Part of a small language model's weights.
Size: 12 layers, width 96, 2 heads of 64 (1 for keys and values), MLP 576 GELU, vocabulary 8192, 2.66M parameters.
Architecture: LayerNorm before each block, learned positions, no biases in attention or MLP.
Training: a variant of SOAP for these matrices, 3220 steps.
Each number is 500 + 50 x the weight over the matrix's rms, rounded and kept within 0 to 999. Layers, rows and columns count from 0. Numbers have three digits each.

# layer 6 MLP down (transposed), 576x96, rms 0.2, rows 567-575, columns 0-95
541457543482507509506469577517483489596433540496572543581530453563564506510513451488476546446501525457483520549530549518516465502500480487548507491512540491489472409475435494536478455516461450419480421483511485525346546452452512513469566544474535465556525502470536534495563521504513498520
491433515522473606515464511433452478483511493607406528463580455475458507560504521466536490441487428575560470505478505498515520538486497496532539504529455509464533541396473480510496517445386542452580535429555540492558613433418487566511552456516505548508541415488552456480523510584438536458
532508503484497469576540496411507429446565524454540582498429450539463530503548537507494555490521544516463473503455455494573491499482568593505476529454491500541534605560546567427426535572483521536417503578494480506547438473484531554460542536420580425453455490411518360389453520521497491456
547488443469486479485477433460410387494485601530507487468571517522471563565542539472540501400541493443559528475590417467539534480517546579512415473538480552488442437565488533507444438411455457384521697517503448447535440553423475561449582547561539468544523404510542487463492501473622482584
487454431465464432504518487565461495514601513402523419498566527425467533540546622472537540563506498509433538458421587509523467470528410493433529480506514448529514469558542476488553529490577494543577480508427421538413511509551485519509533480431456464382447555482450516487531480554494419515
524491509490447522551528496430542459483437464482546511489448587506497512469486444499480514452497546577485470535486440519465525528452591537537565461507568509501574434486438509486473398480451442525480427536509490474422496415500510513474503468493533505513492552515534498492473544473510506447
477572570552580638465501530514520474568540493442517540464533510569585554465512503556461416610489510439485445546463566518532556570579488433484448450537489522515580582595509506414488521455499517602533544494531614431482535423644562489569478513547486526502458458555576463464485499482463542550
491498462441460523480569420479575489534507531489518490436493444511492442508569508518427498478464478495421505482418439481508623519513538478496539556392529454536516477536451492495515421485449551599511527467550528558507474567483478510551544508483558486466467440492446477495520522539526539537
521505510510532508490532503514480492438415530501497499501440562467486538473464436481506458502537462526514503557523518503510392515456532487508436486466462510524468469467509536611531474524516602453456549540512489490538484499520438530497522535489561499519438472546511553502502526573482538487
# layer 6 MLP up, 576x96, rms 0.21, rows 568-575, columns 0-95
546533514536509503468483445587523528480508531419593545517483494533497534493455457532499432466451515550510502449509484525556498454527533512498546494478495468487444469522493555508529556524495411543356426496390457527510494517556443438467487537450474512505441542455452505463475443367517519534
493504547522483503476493443491527510526406441542494391581495546502518438453480470439479487518408496550487495475474540522429534553471444484461528510532472494421473490455523395516517471497520485571554513492501595439436552582567497477449450581554495499496569445522566523509485477505468472491
529595486497548441535468440532518549640624499469523447462425498532526580427456450537503507541427515528470527545558560522527430525456588525538601471620499478484605449422544483478555438511547541496448472496467519476461471511510468461480529556452495531505490530534446519592568521509530452388
602422500491554551561460566625440565484550512491500417485489468529482584499465477550444492371572505488562531500624488430542440516491593549433546518524445408477489436493466520511423481479580493466502490488547480453483478556426504528527422561584482365436430553470568586555491511456530486553
466484414537502517531486480459484436476481506478519501466453464517420513469476570417553429574523511553555441409508479574518466445416482455524533533453560486512502535606541501480518530501502511529527520521463481543557485579442476446460433525495519479505455525500403545493532532534547485543
468522482496513550598575488478465532537531419438417534471493489490552523537486484560452572428534523545529497394517513521540515467450399493439570533581584535506457408566420444518462438483520467503481457437464465475508582482420584589495458440491489456445494512489489537499456509544375626561
519484477558496506514483476487489440479568568504525457453432510529414481529450363481510503500587530515534456468458502528537422509454532500468422470499460429504436491508431508629510516521515403506495525463509490489489394492505489535500506448457491485439490545543535442451581540498528589461
465465464506541527526519429569640476450459494487514574522477439492455473480487562480477361536567426483511542558487469424528455461414488485570410504443511516375449555480508455508403557490487537508458568430557510514609441563550520500478381530572463580471416434458479496532528546501450505617